Each number is 128 + 24 x the weight over its row's rms, rounded and kept within 0 to 255. Layers, rows and columns count from 0. The size above them is the row's rms in percent of the matrix's.

# layer 7 attention query, 128x96, rms 0.166, rows 0-45,64-109, columns 0-47
size [ 89  92  83  87  84  96 114 106 100 121  82 116 107 111 105 125 120  76  97  82  90  79 112  83 104 112 111 114 114 126 130 129 106 115 124 115 120 117 129 125 129 120 116 105 118 108  94 102  87  96  88  98 102  93  79  86 106  79  87  98  80  74  97  88  84 103  98  92  87 106 115  91 101  75  84  73  81  81  90  87  86  84  79  71  87  79  89  72  98  93  90  90]
[[153 162 124 109 138 201 162 132  85 156 129 114 152  79 153 136 130 114 128 107 183 129 151  95 146  92  95 158 158 117 168 153 172 113 123 121 121 143 126 105 150 125 131  97 104 115 133 115]
 [ 84 140 127 119  96  92 120 112 172  93 116 155 107 199 106 110  97 127 114 161 120 145 177 123 128 103 136 143 103  98 155 107 155 132 150 108 134 128 146 150 105 133 110 146 157 131 106 101]
 [127 121 155 155 117  79 148 199 123  86 110 179 130 162  85  99 135 135 138 178  99 146 105 142 136 128 154 147 107 133 109 176 113 143 145 136 177 142 145 177 130 104 130 144 132 143 117  87]
 [150 130 161 157 143 103 150  98 165 122 118  85 149 194 120 158  75 135 160 175 118 156 175 128  81 144 173 110 122 103 133 153 122 148 107 161 138 129 126 136 109 128 161 130 146 150 143 101]
 [147 143 118 124 180 163 165 114 163 125 178  84 127  99 132 111 124 144 125 128 123 140 108 115 172 132  98 157 139 102 138  73  85 133 140 115 108 103 131 143 117 135 115 147 163 108 145 113]
 [147 125 119 189 144 150 110 133 117 161 129 110 129 139 127 138 143 114  85  90 165  88 119  87 135 128 125 154  64 127  85  98 145 100 142 147 107 110 121 127 183 119 138 149 146 109 136 170]
 [130 157 143 142 110 149 132 144 153 142 122 125 118  79 100 114 152 173 132 121 131 100 123  71 147 125 131 103 125 150 140 154 122  98 121 105 151 157 128 128 147 124 162  98  99 125 137 126]
 [105 158 111 118 121 135 145 160 117 173 123 129 120  94  90 104 151  81 146  86 146 123 134  97 159 144  65 173 130 118 118 106 103  93 154  95 158 124 104 122 143 151 125 109 107 108 139 174]
 [172 139 171 136 139 159 122  91 146 100 103 119 112 133 139 141 158 172 137 130 110 131 109 146  85 119 173 106 142 149 151 161 152 111 116 175 115 151 125 138 145 115 145 114 129 147 129 119]
 [147 111 131 130 152 137 112 163 126 165 157 125 110 147  90 150 141  94 124 121 184 146 144 125 158 132 131 109 118 137 139  91 135 148 154 125 136 163 115 107 145 116 127 119 143 114 175 179]
 [144 135 167 126 135 139 142  99 153 143  85 147 128 126 110 115 167  90 111  92 116 163  98 159 106 156 109 143 167 147 124 150 132  92 116 128 114 110 103 137  75 130 106  87 124 145 127 112]
 [ 66 150 128 118 129 152 138 145 147 111 139 178 116 135 154 158 142  99 123 141 129 136 125 118  97 141 126 177 131 149  76 117 146 125  94 117 146 109 138  87 151 108 118 148 106 153 116 148]
 [143  98  89 123 119 123 142 145 119 164 150 115  59 142 127 129 109 124 150 149 124 108 146 132 147 175 115 137 166 129 138 155 127 126 157 139 137 153 127 163 147 123 127  75 116 140 120  88]
 [109 155 158 134 139 138 111 162 173  62 123 142 126 136 141  90 117 103 135  88 122 154 177  76 108 123 104 112  79 135 160 107 135  93 144 104 135 102 140 146 135  73 175 125 128 123 147 123]
 [160 129  97 137 148 145 133 136 130  83 133 125 154 134 149 132 105 171 137 136 189  74 124 142 114 109 129  96 135 136 144 145 116 114 124 102 109 116 104 109 130 101 118 130 168 126 139  99]
 [122 135 157 148 140 116 130 124 149  91 105 100 127 118 162 124 126 112 140 133 147 139 152 122 142 137 139 134 114  79 105 136  75 136 110 140 145 114 151 118 112 133 120 136  92  82  95 123]
 [ 80 117 129 101  92 108  85 109 112  85 129 163 136 166 147 112  99 115 140 132  98 150 148 163 123 129 142 128 121 137 135 135  99 130  86 157 120 111 121 124 118 134 120 119 128 146 140 103]
 [134 115 105  94 125 159 132 154 143 111 143 130 106 142 127 141 144 107 125 131 138 107 128 164 148 204 129 132 115 130 113 114  91 107 140  76 154 161 158 111 165 120 117 152 162 151 110 160]
 [107 129 104  97 157 100 130 101 105 162 121  99 116  93 112 138 115 122 125  97 126 105 131 124 141 162 100 108 127 125 122  90 133  97 123 103 159 135  88  86 178 136 146 121 112 142  90 203]
 [129 117  94  95 126 146 113  80  99 168 129 186 132 115 131 136 105  96 130  88 122 123 138 127 167 156 123 111 136 139 146 114 132 107 155 122 143 149 110 114 134 131 157 169 126 149 132 146]
 [113 159 138 128 150  88 132 125 119 133 119 117 150 169 126 104 137 119 121 146 121 136 146 104  98 123 139 102 118 140 154 182 108 146 152 145 203 170 158 117 109 121 142 104 128 107 135 101]
 [130 120 101 126 135 130 171 131 138 134 147 151  88  97 143 158 168 108 127 115 127 110 109 108 139 108 128 162 151  87 151  78 100 167 157 122 136 115 119 119 129 100 120 112 128 107 111 131]
 [104 120 140 116 134 147 101 101 130  98 129 104 119 125  86 159 120 151 146 135 103 108 156 114  86 156  79  66 156 133 116 112 172 162 149 149 115 112 105 145 100 118 151 144 174 155 108 115]
 [114 128 134 126 159  92 119 112 106 129 151 120 151 120 128 152 114 127 164 126 157 130 130 177 128 110 130 142 120 127 120 131  78 121 128 106 130 161 135 178  72 160 149 153 128 122 163 124]
 [118 142 158 123 105 114 137 128 133  74 136  95 180 166 112 130 145 147 144 136 113 154 109 110 117 137 114 157 136  86 162 121 155 147 129 142 124 137 138 185 139 123  90 182 100 139  85  95]
 [116  77 141 146 116 105  98 169 127 129 138  98 121 147  94 148 126 146 173  81 145 136 113  95 101  92 119 106 155 153 110 198 142 126 104 119 151 140 125 125 145 127 149 121  89 128 147 113]
 [119 155  90 138 152  82 130 136 116 162 127 108  96  99 112 133 140  99 132 152 145  65  85 126 154 111 132 128  88 111 115 109 136  90  98 144 124 155 123 104 100 102 146 115 120 152 139 189]
 [120 169 143 160  96 134 122 142 114 126 104 155 140 179 120 106 101 122 116 112 140 157 152 121 106 132 141  96 138  63 123 147 113 112  88 154 103 115 157 147 146 141 150 106 148 130 150 117]
 [132 126  99 123 142 115 176 153 152 104 112 115 143 143 129 169 135 116 133 172 138 120 136 130 126 122 151 120  78 135 140 132 133 139 122 126  95 140 142 142 127 150 126 155 120 165  98  90]
 [168 102 130 145 122 169 141 165 102 111 106 195 138 162 125  66 120 122  94 125 129 151 132 117 185 148 157 136 137 124 128 132 144 137  87 166 105 110  97 111 142 149 124  83 121 162 138 150]
 [150 124 146 191 151 110 144 112 124 110 163 168 128 125 124 104  97 120 145 108 155 105 136 157 164 116 113 157 130 161 138 104 138 197 129  83 111 138 131 173 105 142  90 159 153 121 176 176]
 [145  93 101  89 132 130 152 133 107 127 149 130 103 144 137 122  91 146 159 168 110 133 130 116  78 130 108 126 156 150 117  90 136 122 121 139 151 117 139 182 146  91 157 138 120 119 125 140]
 [134 131 113  95 106 153 145 139 110 113 156 124 111 117 155 138 144 157 162 194 122 154 136 131 161  91 124 159 167 107 107 124  65 147 147 109 130 136  94 173  81 100 111 101 122 142 168 128]
 [142 113 143 102 100 169 183 131 141  97  86  87 103 148 130 140 120  90 127 155 181 140 165 136 122 145 111  94  95 119 145 113 140 125 117 134 116 107 114  93  90 140  89  94 179  83 140 111]
 [140 169 183 144  72 140 123 111 119 116 146 116 117 133 125 135 162 123 137 177 104 121 148 178 128 120 100 165 156 114 171 106 150 120 121  60 103 119 145 120 118 165 126 121 139 168 150  96]
 [111 141  89 147 112  86 173 150 134 113 153 147 111 125 119 163 118  86 132 143 132 128 167 121 108 165 120 119 121 127 133 138 131 126 131 158 150 140 142 106 138 134 114 120 146 144  91 131]
 [143 127 108 143 133 112 161 108 107 139 120 147 185 136 114 165  81 143 154 113 118 128 110 108 171 123 141 111 119 129 112 122  89 132 123 100 120 151 147 105  69 116 128 107 121 118 116 112]
 [ 94 127 167 147 116 147 117 139  82 118 121 137 158 143 106 118 142 126 137 141 123 100 164 151 145  93 109  40 125 164 123 131 160 137 130 117 137 118  91 175 130 164 133 102  80 114 141 109]
 [147 100 132 120 129  91  85  89 140 129 147 138 162 123 162 155 135 139  68 100 116 103 155 107  53 121 177 118 139 121 146 127 147 139 144 147 104  94 120 139 142 160 127  91 119 125 130  99]
 [129 132 106 148 132 147  96 134 155 101 146 147 122 122 124 124 156 158  94 136 100 116  92 125 108 175 102 121 162 150  98 156  95 106 120 155 132 121  97 165 105 146 131 127 138 127 137  81]
 [138 121 104 165 151  73 128 168 105 100 117 122 112 131 149 125 123 153 109 113 112 108 126 117 137 144 124 133 153 175 168 167 142 154 118 138 161 140 188 149 129 120 103 164 141 128 120 163]
 [ 89 151 109 147 130  92 132 139  83 112 143 140  97 155 139 115 111 116 148 162  90 114 134 159 120 129 133 150 151  75 117 122 170 139 108 115 154 119 151 113 121 144 173 144 137 142 146  78]
 [145 121 144 117 112 123  93  86 121 144 128 163 124 179  93 143 185 125 115 129 170 166 144 125 103 124 132 101 117 139 111 172 123  92 121 121 107 112 143 127  98  93 150 142 151 139 170  41]
 [106 112 140 127 114 188 107 124 140 113 147 185  99 110  98 117 137 120 114 128 109 175 130 176 115 134 111 141 136 149 120 141 129 100 158 135 100 137 186 105 126 142 125 119  92 108 142 100]
 [161 117 190 103 109 135 130 141 156 158 152 143 116 114 131 149 152 111 138 104 159  88 115 127 145 121 105 146 136 110 135 174 107 109 151 164 183  73 112 140 117 103 106 121 145 130  96 117]
 [118 166 134 110 151 140 112 133 160 108  98 154 131 123 130 144  98 153 152 166 111 111  86 133 178 138 121 128 133 108  99 136 135 157 148 127 156 141  84 129 145 101 137 155 149 113 125  81]
 [ 92 190  98 190 128 143 135  95  67 158 134 141 121 122 141 167 105 120 141 143 150 127 169 110 149  89 136 176 144  94 140 134 179 159 118 136 111 146 163 129 128  91 117  90 136 168 142 108]
 [111 175 122 107 120 137 141 124 164  97 140 130  97 185 110  93 167 128 126 172 142 127 109 155 170 169 108 126  80 116 132 120 123  76 157  87 158 111 142 130 133 127 164 130 140 171  86 109]
 [104 127 124 119 113 101  85 138 125 149 110 134  86 138 143 122 154 124 121 133 118 130 137 139 170 155 114 149  63 126  98 149 139  96 131 145 137 118 131 155 126 132 147 115 150 149 139 136]
 [142 133 168 146 111 206 161 119 112 138  89 141 177 161 124 120 127 144 140 166 141 157 135 170 124 127 116 112 146 112 130 139 135 175 163 121 165 155 161 132 144 152 120 136 154 131 135  96]
 [186  59 152 112 149 154 144 146 105 142 142 138 129 103 115 135 128 122 123 156 138 123  98 150 147 142 150 139 127 139 133 100 136 185 134 114 118 135 138 118 114 149 144 132 136  99 147 133]
 [113 147 115 114 108 130 139 104 119 115 167 113 137  90 170 134 113 109 119 108  96 114 103 117 144 162 114 136  76  85 141 118 108 137 110 135  93  97 109 109 135 108 171 141  91 171 133 147]
 [112 136 144 129 146 170 139 107  78 122 139 134 144 149 117 161 103 166 153 172 131 170 135 139 134 112 119  80 188 133 137 163 100 136 100 168 138 142 127 152 134 123 104 121 119 107 103 111]
 [134 129 148 157 145 107 135  91  95 175 113 101 127 136 156 124 152  99 119 101 112 111 142 113 115 167 104 151 167 119  98  90 122 113  94 168 113 123 137 110 111  77 123 100 131 136 171 142]
 [110 138 130 110 137 137 146 135 169 121 132 119 118 117 105 132 157 167 150 154 161 136 132 165 154 132 104 133 109 145 129 139 143 119 115 162 150 158 161 153 123 153 149 125 163  97 109 130]
 [129 117 148 126 140 127 140 132 169 139 133  96 133  80 144 158 132 180 146 156 166 148 134 160 144  82 122 160 137 139 120 134 153 164 147  89 142 156 125 151 155 158 113 141 112  96 122 110]
 [ 87 130 109 134 147 102 147 125 105 140 106 126 128 156 132 135 123 110 112 135 116 120 107 115 144 112  98  85 125 103 113 108 134  91  74 129 136  93 136 124  44  75 111 108 129 123 130 125]
 [ 64 140 129 159 123 111 152 116 146 147 146 106 154 138 127 154 127 150 134 160 147 136 144 164 133 110  93 116 133 146 156  96 126 111 139 121 114 141 138 141 132 127 165  87 107 138 130  79]
 [137 136 130 121 119 160 120 137  75 124 160 118 107 125 160 139 125 121 128 119 121 124  66 102 162  98 147 141 120 100 147 137 176 124 139 125 113 164 151 183 111 111 163 145 132 170 139  74]
 [105 186 129 101 125 138 166 109 121 109 150 122 126  90 148  90 124  98 133 115 150 107  78  97 132 131 145 117  87  68 128 130 154 109 113 127 105  62  98  86 128 100 120 144 129 142 119 132]
 [126 114 136 130 108 174 159 127  94 131 123 103 164 124 158 127 145 129 164 112 132 183  93 133 125 174  74 126 120  89 121 104 162 128 163 160 136 137 124  96 137 101 118 103  82 148 130 101]
 [106 186 143 154 102 124 142 116 100 116 147 117 123 109 156 121 144 153 140 109 160 137 160 146 100 144 133 144 184 107 123 135 116 145 150 104 128 140 140 154 140 145 134 155 128 140  96 159]
 [ 97 184 151  92 114 132 118 121 142 124 164 152 126 113 113 111 156 136 145 150 131 112 142 147 159 139 102 160  73 116 138  84 111 102 134  78 160 149 138 133 129 148 116 129 116 150 117 125]
 [117  79 119  80 126  98  93 146 125  93 124  80  84 104 125 123 140 135  83 117  83 133  76 140 101 152 118  98  81 152 102  98  81  99 127 107 107  95 106 110 121 145 154 149 103 109  95 102]
 [116 118 118  91 120  80 124 121 131 113 119 102 135  83 132 143 140 117  77  75 148 134 106 125 113 114 125 148 164 126 122 109  82 123 125 156 117 120 113 110  96 124 139 117 109  83 165 157]
 [ 91 165  97 150 128 132 118 113 142 109 122 150 107 170  98 124 124 138 118 174 134 140 112 107 202 114 127 149 148 125 160 128 129 100 167 120 153 118 132 134 113 133 177 121 139 150 129 136]
 [139 114 168  80 163 154 170 128 126 123 121 160 158 167 102 125 105 160 144 190 122 136 164 107 142 132 135 124 115 162 141 145 117 155 135 128 171 147 147 103 141 173 135 126 140 139  97 144]
 [127 120 132 131 137 147 135 146 118 133 123 128 164 123  89  79 134 105  99 119 110  96 104 129 146 139 126 116  80 151 155  98  81 127 139 143 124 164 131  64 108 107 111  71 116 120 161 126]
 [ 68 108 118 100 158 124 118 114 102 146 108 155 147 132 170 172  99 190 121 171 160 168 152 139 150  85 106  87 117 125 105 124 150 115 108  95 103 117 152 155 142 122 118 132 112 119  95 129]
 [107 116 155 113 175 114 155 139 113 116 156 116 165 160 141 133 150 162 162 164 118 154 104 127 118 120 130  44 147 146 120 137 146 144 100 150 131 101 161 130 101 101 122 131 159  56 159  69]
 [132 128 138  96 159 172 133 119 143 105 106 117 155 149 114 169 104 157 171 180  90 141 130 128 144  70 131 148 175  97 139 131 140 168 145 101 146 145 142 146 137 115 141 154 127 116 121  85]
 [ 92  67 103 145 130 131 106 121 194 152 107 113  96 135 127 158 115 124 158 133  91  98  99 116 148 127 106 134 130 147  93 123 113 117 128 131 112 106 156 147 137 106 166 106 142 154 113 141]
 [136 128  99 148 130  56  91 111 117  94 133  99 112 115 148 120 164  90  85 106 140 103 112 131 132 153 136 156 111 143 106 153 126 158 118 154 106 108  95  94 110  86 128 127 114 122 144 140]
 [122 114  97 189 107 120  96 149 154 136 130 115 157 163 144 188 127 135 127 174 129 106 122 100 165 122  99 176 134 121 160 108 126 123 123 120 143 108 135  85 101 142 124 154 120 176 131 116]
 [136 149 136 105 104 155 131 116  89 164 134 149 136 122 139 155 114 174 158 135 147 136 104 132 156 115 111  61 121 153 123 159 122 160 105 109 139 158  94 117 189 153 109 126 105 150 101 135]
 [122 113  99 141  93  89 129 148 140 125 176 102  97 138 125 198 174 144 111 132 119 119 109 106 100  85 133 145 121  92 132  90 119 126 143 125 146 127 115 115 128 119 174 124 139 173 131 121]
 [136 145 161 141 104 116 115 131 129 166 144 114  93 132 127 124 138  69 106  98 106  90  87 119 104 118 118  85 128 118 117 115  97 156 119 179 117 118 145 143  90 129 135 115  75 155 119 127]
 [ 99 154  91 100 137 107 112 131 125 144 140 114 108 156 125 120 108 147 114  82 100 131 119 127 105 129 110 137 115 110 125 108 137 141 113 116 153 127 119 137 114 124 149 132  81 135 123 164]
 [135  99 100  60 118 131 160  96 132 159 118 127 138 168 119 121  77 141 118 165  98 111 140 134 138 138 112 118 128 121 162 118 151 122 147 125  83 143 136 123 142 125 121 174 144 128 114 129]
 [101 117 109 103 156 136 129  84 146 156 155  67  94 107 135 128 164 104  97 132  91 176 100 127 126 128 131 141 124 137 140  97  52 144 128 147 132 157 143 131 139 108 132 113 106 124 123 113]
 [141 107 154 133 106 149 136 148 162 115 136 118 135  52 186 129 139 134 164 126 162 136 126 116 128 118 121 154 126 117 114 119 116 142 124 103 136 131 103 168 119 179 129 134 124 125 134 134]
 [ 68  80 152 126  88 125 168 115  87 134 125  84 108 125 141 116 134 120 143 119  94 110 136 146 147 101  66 135 144 155 128 141 104 158 114 101 136 134 129 146  85 129 102 102  97 106 124  92]
 [152 105 145 126  80 112 187 121 172 175 100 113 154 103 157 103  88 112 130 141 147  90 145 130 134  68 104 125 116 139 138 132 139 129 148 128 154 142 129 129 120  92 124 144  91 110  88 112]
 [ 80 126  99 162 156  82 106 114 154 126 102 113 163 133 150 114  96 145 119 104 154 159 170 147 120 128 124 128  95 168 157 180 130  84 153 142 132 115  74 129 145 101 118 141 133 121 131 107]
 [125 115 151 116 162 131 131 114 132 123 119 112 165  94 127 123  58 190 159 121 115 156 138 119 132 126  94 120 161 161 163  90 149 116 133 128 141 185 138 161 130 149 151 144 107 102 150 127]
 [162 131 123 136 148 132 146 172 124 118 135 117 118  70 101 132 134 138 183  90 106 111 128 147 100 114 135 117 114 132 115 152  98 197 101 116  97 135 111 123 190 134 137 125 105  92 133  87]
 [111  95  98 121 118  91 103 108 114 129 141 152 118 118 133 122 129 113 132 115 132 104 150 138 138 125 122 163 111 118 137 143 167 186 162 190 130 142 172 174 146 116 147 161 134 103  98 136]
 [ 80  85 146 124 134 105 110 113 115 127 119  91 126 146 123  93 160 158 158 154 117 128  94 126 110 120 107 109 108 128 157 117 154 158 113 129  93  63 154 127 116 120 107 151 113 135 152 174]
 [ 95 119  92 136  89 115 106  93 112 132 144 134 157 136 121 133 127  99 104  68  46 110 137 114 139 155 120 131 129 128 118 153 159  73 122 133 136 154 103 146 130 109 106 144 101 160 165 124]
 [139  78 141 147 100 148 117 115  99 158 111 140 130 156 138 141 117 122 108 110 144 109 116 137 105 112 111 105 141 142 118 131 120  98 116 157 154 121 154  95 163  96 127 144 100  82 105 202]
 [127 114 140 125  84 101 139 150 133 171 144 125 157 119 161 165 116 133 168 116 138 133 148 115 145 113 129 124 190 106 139 138 146 149 130 104 120 125 172  96 125 153 107 154 132 124 146 154]
 [102  67 128 118 111 160 109 105 123 141 111 119 122 127 140 154 142 118 140 113 119 135 107 124  88 153 101 123 114 144 127 120 118 122 122 169 115  75 119  95 104 130 116 147 120 193 135 168]]
# layer 7 attention key, 64x96, rms 0.149, rows 0-45, columns 0-47
size [ 85 104 119 120 102 113 100 103 114 101 145 100  99  93  86 101  82  99  88  94 109  97 102  98  93  95 105  87 103  97 100 107 105  90 104  96  96  93 102  97 101 107  99  92 101 101]
[[148 109  95 121 111 140 127 129 106 136  95 131 122 128 162 155 131 156 109 113 114 135 138 110 127 117 136 154  79 107 139 137  89 122 123 103 126  78 103 128 142  77 146  91  82 149 179 170]
 [133 158 118 190 113 119  97 115 102 107 158 149 134 122 119 121 128  93 126 110 150 115  70 113 133 130 157  90 148  93 152 126 171  99 128 181 136 160 125 176 179 109 101 116 120 139 112 132]
 [ 91 161 140 135 147 146 102 171 126 123 145 129 161 144 138 143 140 132 122 157 130 140  95 137 117 156 171 111 150 131 192 105 132 112 165 151 124 158 143 125 119 165  97 143 131 181  96 114]
 [128 157 147 196 122  88 128 130 145 133 161 125 130 125 144 104 134  76 113 113 139 108  98 126 170 128 154 131 127 123 142 176 163 161 103 128 124 147 132 162 163 153 129 130 130 149 122 142]
 [126 132 150 102  89 125 120  84  94 184  97 137 158 100 150 166  67 149 141  92 125 137 139 131 119 101  88 118 188 145  82 135 103  79  79 113 128 118 108 123 102  98 123  96  98 125 135 142]
 [139 116 111 116 154 112 144 166 147 112  94 129 104 151 110 112 155 120  84 149  97 120 104 134 117 115  96 126 155 112  72 115 138  92 163 128 120 134  94 120 112 141 163 113 137  74  99 120]
 [112 123 102 128  85 133 127 145 114 166 192 124 142 117 140 143  56 152 152 106 113 132 131 104 106 119 153 131 119 125 106 119 132 140 115 120 105  83 115 105 120 145 151 127 116 141 136 104]
 [136 123 113 140 116 138 115 142 145 160 150 152 133 114 122 122 158 100  60  96 113 122 168 108 149  76 113 146  95 143 123 102 150  70 116  58 130 110  96 114  85 170 111 112 111 127 147 134]
 [148 185 134 131 118 195 134 155 105 151 165 142 121 140 164 111  79 128 145 153 155 143 166  89 111 125 150 161 156  72 138 152 117 176 142 183 146 144 124 167 148 144 133 109 121 138 123  96]
 [106 135 150  87 112 165  85  99 132 142 133 111 123 127 131 147 139 120  78 121 148 119 154 104 116 123 113 152 172 101  98 110 136 148 134 110 117 103 115 102  92 134 109 164 109 124 119  90]
 [155 126  93 111 147  92  88 125  92 125 101 110 131 130 127 129 150 107  74 123 117 135  98 174  86 168 120 106 131 169 103 153 122 126 144 121 114 109  76 107  93 139 142 115 107 125 121 151]
 [140  92 150 125 113 176  86 120 119 114 122 141 155 168 132 112 128 187 146  83 128 151 146 133 135 124 117 147 115  81 166 134 144 130 147 126 158 148 218 143 126 149  86 120 142 153 115  99]
 [126 117 119 144 118 167 129 120 110 113 155 129 148 151 132 147 147 129 164 117 134 129 163 127 140 139 115 149 154 120 152 110 113 140 110 139 167 112 128  63  97 146  73 167 181 124 129 158]
 [119 122 122 163 130 135 125 146 161 133 114 154 131 116 155 164  96  90 148 130 130 154 140 114 155  82 176 143 153 106 159 149 121 155 111 135 143 156 142 164  98 167 162 136 125 129 123 143]
 [133 162 133 111 149 136  89 119  95 142 133 137 118 148 122 133 161 113 131 138 138 114 112 159 115 123 148 154 152  98 127 126 116  97 190 126 182 103 172 147 138 121 130 118 140 110 133 142]
 [126 126 126 112 154 127 166 128 106 148 100 158  93 115 130 141 100 145  90 114 104  88 158 143 125 149  84  84 112 103 104 151 128 143  99 117 161 119  76 159 120 119 140  93 145 124 133 117]
 [106 149 114 190 133  92 127 143 145 156 150 102 185 112 112 126  96  96 130 130 168  88  84  74 154 121 149 119 135 133 144 143 146  98 118 137 132 150 114 131 149 121  86 129 108 145 134 163]
 [124 150 109 134 122 101 125 130 171 157 159 120 150 118  97 133 131 116 133 141 123 124 124 141 130 126 123  96 147 170 116  84  99 112 174 131 153 163 130 137 117 145 108 156 125 153  78 146]
 [171 115  72 125 101 106 148 166 136 146  95 132 124 143 109 131 105 138  90 112 109 128 117 119 138 127 140  88  98 119  94 104 102 167 170 125 111  98  91 149 124 124 127  92 134 113 121 117]
 [ 81 157 137 111 115  85 132 107 147 108 138 132 140 162  85 137 159 126 114 150 132 120 128 123 110 168 148  98 139 108 137 100 111 141 129  86 131 164 101 113  85 151 122  92 103 157 106 176]
 [129 160 145 197 144 130 145 133 157 137 162 146 154 164 136 125  96 111 128 175 136 158 127  94 136 131 162 149 103 100 151 138 174 131 126 154 135 103 131 157 107 139 130 147 164 183 124  95]
 [ 77 111 123  53  78 143 114 105 124 122 125  99 153  98 108 163  74 171 139 118 128 121 146 137  98 122 170 137 128 108 124 122 131 145 126 101 115 108  99 160 129 119 123 146 127 109 155 153]
 [138 161 135 106 117 164 139 143 177 128 109 143 132 147 122 192 129 106 156 138 146 124 122 121 149 149 147 177 112 114 149 166 107 127 170  98 164 113 148 149  82 121 114 129 123 146 142 127]
 [111 125 151 182 107 136 139 127 134 149 125 109 113 118 142 126 120 140 132 137 101 123 178 134 158 103 120 143 162  83 141 108 123 113 100 142 131 190 163 125 162 148 118 137 172 119 122 142]
 [109 134 130 138 136 109 153 113 157 174 147 131 130 123 134 106 115 165  87 109 148 138 176 154 160 159 124 140 112 145 124 169 152 103  81 160 120 134 152 134 145 163 103 110 101 129 104 155]
 [129 107  70 172 154 139 156 108 148 115 102 129 121 107 122 102 166 109 111 117 120 114  82 142 126 101 101 133 140 109 109 148 137  72 155 153 130  92  95 133  64 172  92 187 112 133  79 118]
 [125 153 140 162 176  84 152 140 144 121 145 118 120 129  94  70 157 142 150 117 159 109 110 133 110 194 148  80 122 111 133 144 166 125 102 173  96 137 112 166 108 137 101 147 154 152 120 112]
 [117 100 126  93 162 166 151 104 133 104 143 122  76 149  88 115 144 123 110  77  81 147 134 140 105 121 117 141 122 131 148 126  95 104 161 134 108  97 109 117 108 128 166 165 143 167 117 136]
 [148  84  93 128 147 139 148 152 173 118 122 157 155  86 114 143 105 161 127 101 143 133 129 149 101 123  65 124 122 178  94  96 130 133 137 122 129 106  98 117  87 102 171 117  87  91 112 120]
 [147 140 123 134 150 149 119 156 101  85 152 141 136 123 166  98 145  71 143 120 133 160  91 146 136 140 133 110 132 123 113 177 114 107 134 151 147 125 156 125 139 126 151 109 124 158 123 108]
 [147 147 134 145 142 107 131 152 124  94 132 101  90  98 119 125 116 145 103 150 133 141 172 141 117 167 130 101 122 112 140 120 113 113 127 132 149 129 179  88 183 190 122 130 197 115 111 144]
 [104  91 118  91 108  71 140 106  58 132 100  76 140 148 134 111 129 132 131 161 129 119 160 148 112 142 136  94 171 130 155 118  86 134 147 129 120 117 146  96 111 116 111 120  85 122 135  73]
 [108 158  99 161 173 118 144  99 145 140 133  68 158 132 147 164 102 146 131 124 129 130 102 118 168 147 117 120  97 192 138 162 137 164 136 175 135 136 172 142 118 106  84 109 127 110 151 109]
 [124 173  83 145 121 162 139 115 133 149 143 120  97 135  81 148 124 104 158 146 160 112 125 149 138 159 130 130 159 132 194 130 106 134 155 126 166 127 136 143 147 137 111 146 119 155 130 123]
 [163 176  94 128 126 154 126 185 164 109 141  87 107 129 120 150  69  97 135 126 168 162 154  97 165 180 136 117  98 157 142 144 114 128  96 103 121 116 110  90 121 128 107 126 127 117 130 163]
 [209 142 112 112 151 149 144 153 103 172 114 131 141 137 136 105 124 132 122 131 122 125 116 143 125 128 159 141 118 119 131 119  99  89  95 135 132 130 126  89 165  92 116 147 145 109 151 121]
 [119 121 129 127 183 144 112  96 121 124 104 146 154 115 120 174 155 134 112 149 124 120 180 164 121 156 160 128 151 100 111 129 136 128 125 101  97  94 142 134 119 103 110 155 145 133 163 157]
 [123  95 145 135 108 165 122 164 120 106 134  88 113  89  85 150 160 142 126 131 114 143 125 135 150 116 172 109 141 134 137 132 175 148 160 120 143 101 145 120 142 151 176 136 154 151 122 151]
 [ 82 173 108 102 126 144 122 165 116 109 100 160  89 122 151  91 161 102 124 127 170 130 120 119 144  92 131 121 132 167 124 132  83 121 148 157 115 128 111 109 113  86 149 129 167 130 113 139]
 [113 103 136 131 148 126 100 150 124 120 135 152 203 144 102 120  97 116 110 158 125  87 100 127 130 109 177  99 136 146 149 121 115  98 114 146 157 123 123 125 145 148 103 150 113 125 125 130]
 [135  82 135 137 144  94 120 126  85 142  94 127 110  99 129  87 130 135 120 146 148 118 126 150 148 123  88 141  98 148  74 103  69 104 152 102 132 119  94 107 125 127  88 105 140 122 113 152]
 [163 127 165  90 144 146 126  98 125  94  85 128 143 102 125 130 127 118 153 117 107 103 109  95 111 160 111  93 118  89 105 136  99  54 119 126 103 112 128 145 136 124 109 136 134  47  97 149]
 [142  94 123 124 144 102 134 161 149 158 119 106 154 111 168  85 155 156 125 154 147 126 131  88  90 143 130 167 130 123 126 103 134 124 137 133 136 123 138  97 132 129 155 131 134 151 100 119]
 [157 159 125 106 173  67 162 124 103 114 117  98  97 131 130 128 121 167 125 138 106 162 108 146 172 112 139 148 141 105 137 122 160 139 151 126 129 107 118 147 146 146 138 160 175  87 152  88]
 [148 100 107 117 155 131 108 178 125 175 126 125 126 178 167 146 165 143 161 130 162 115 120 117 126 157 152 156 115 169  99 141 127 102 142 152 144  97 146 164 131 133 105 117 113 156 153 117]
 [121 122 107 131 133 164 159 142 103 106 149 148 159 111  97 151 128 144 111 133 122 114 131 169 122 104 143 129 148  94 154 124 120 138 136 100 145 110 134 118 126 132 145 121 127 122 150 118]]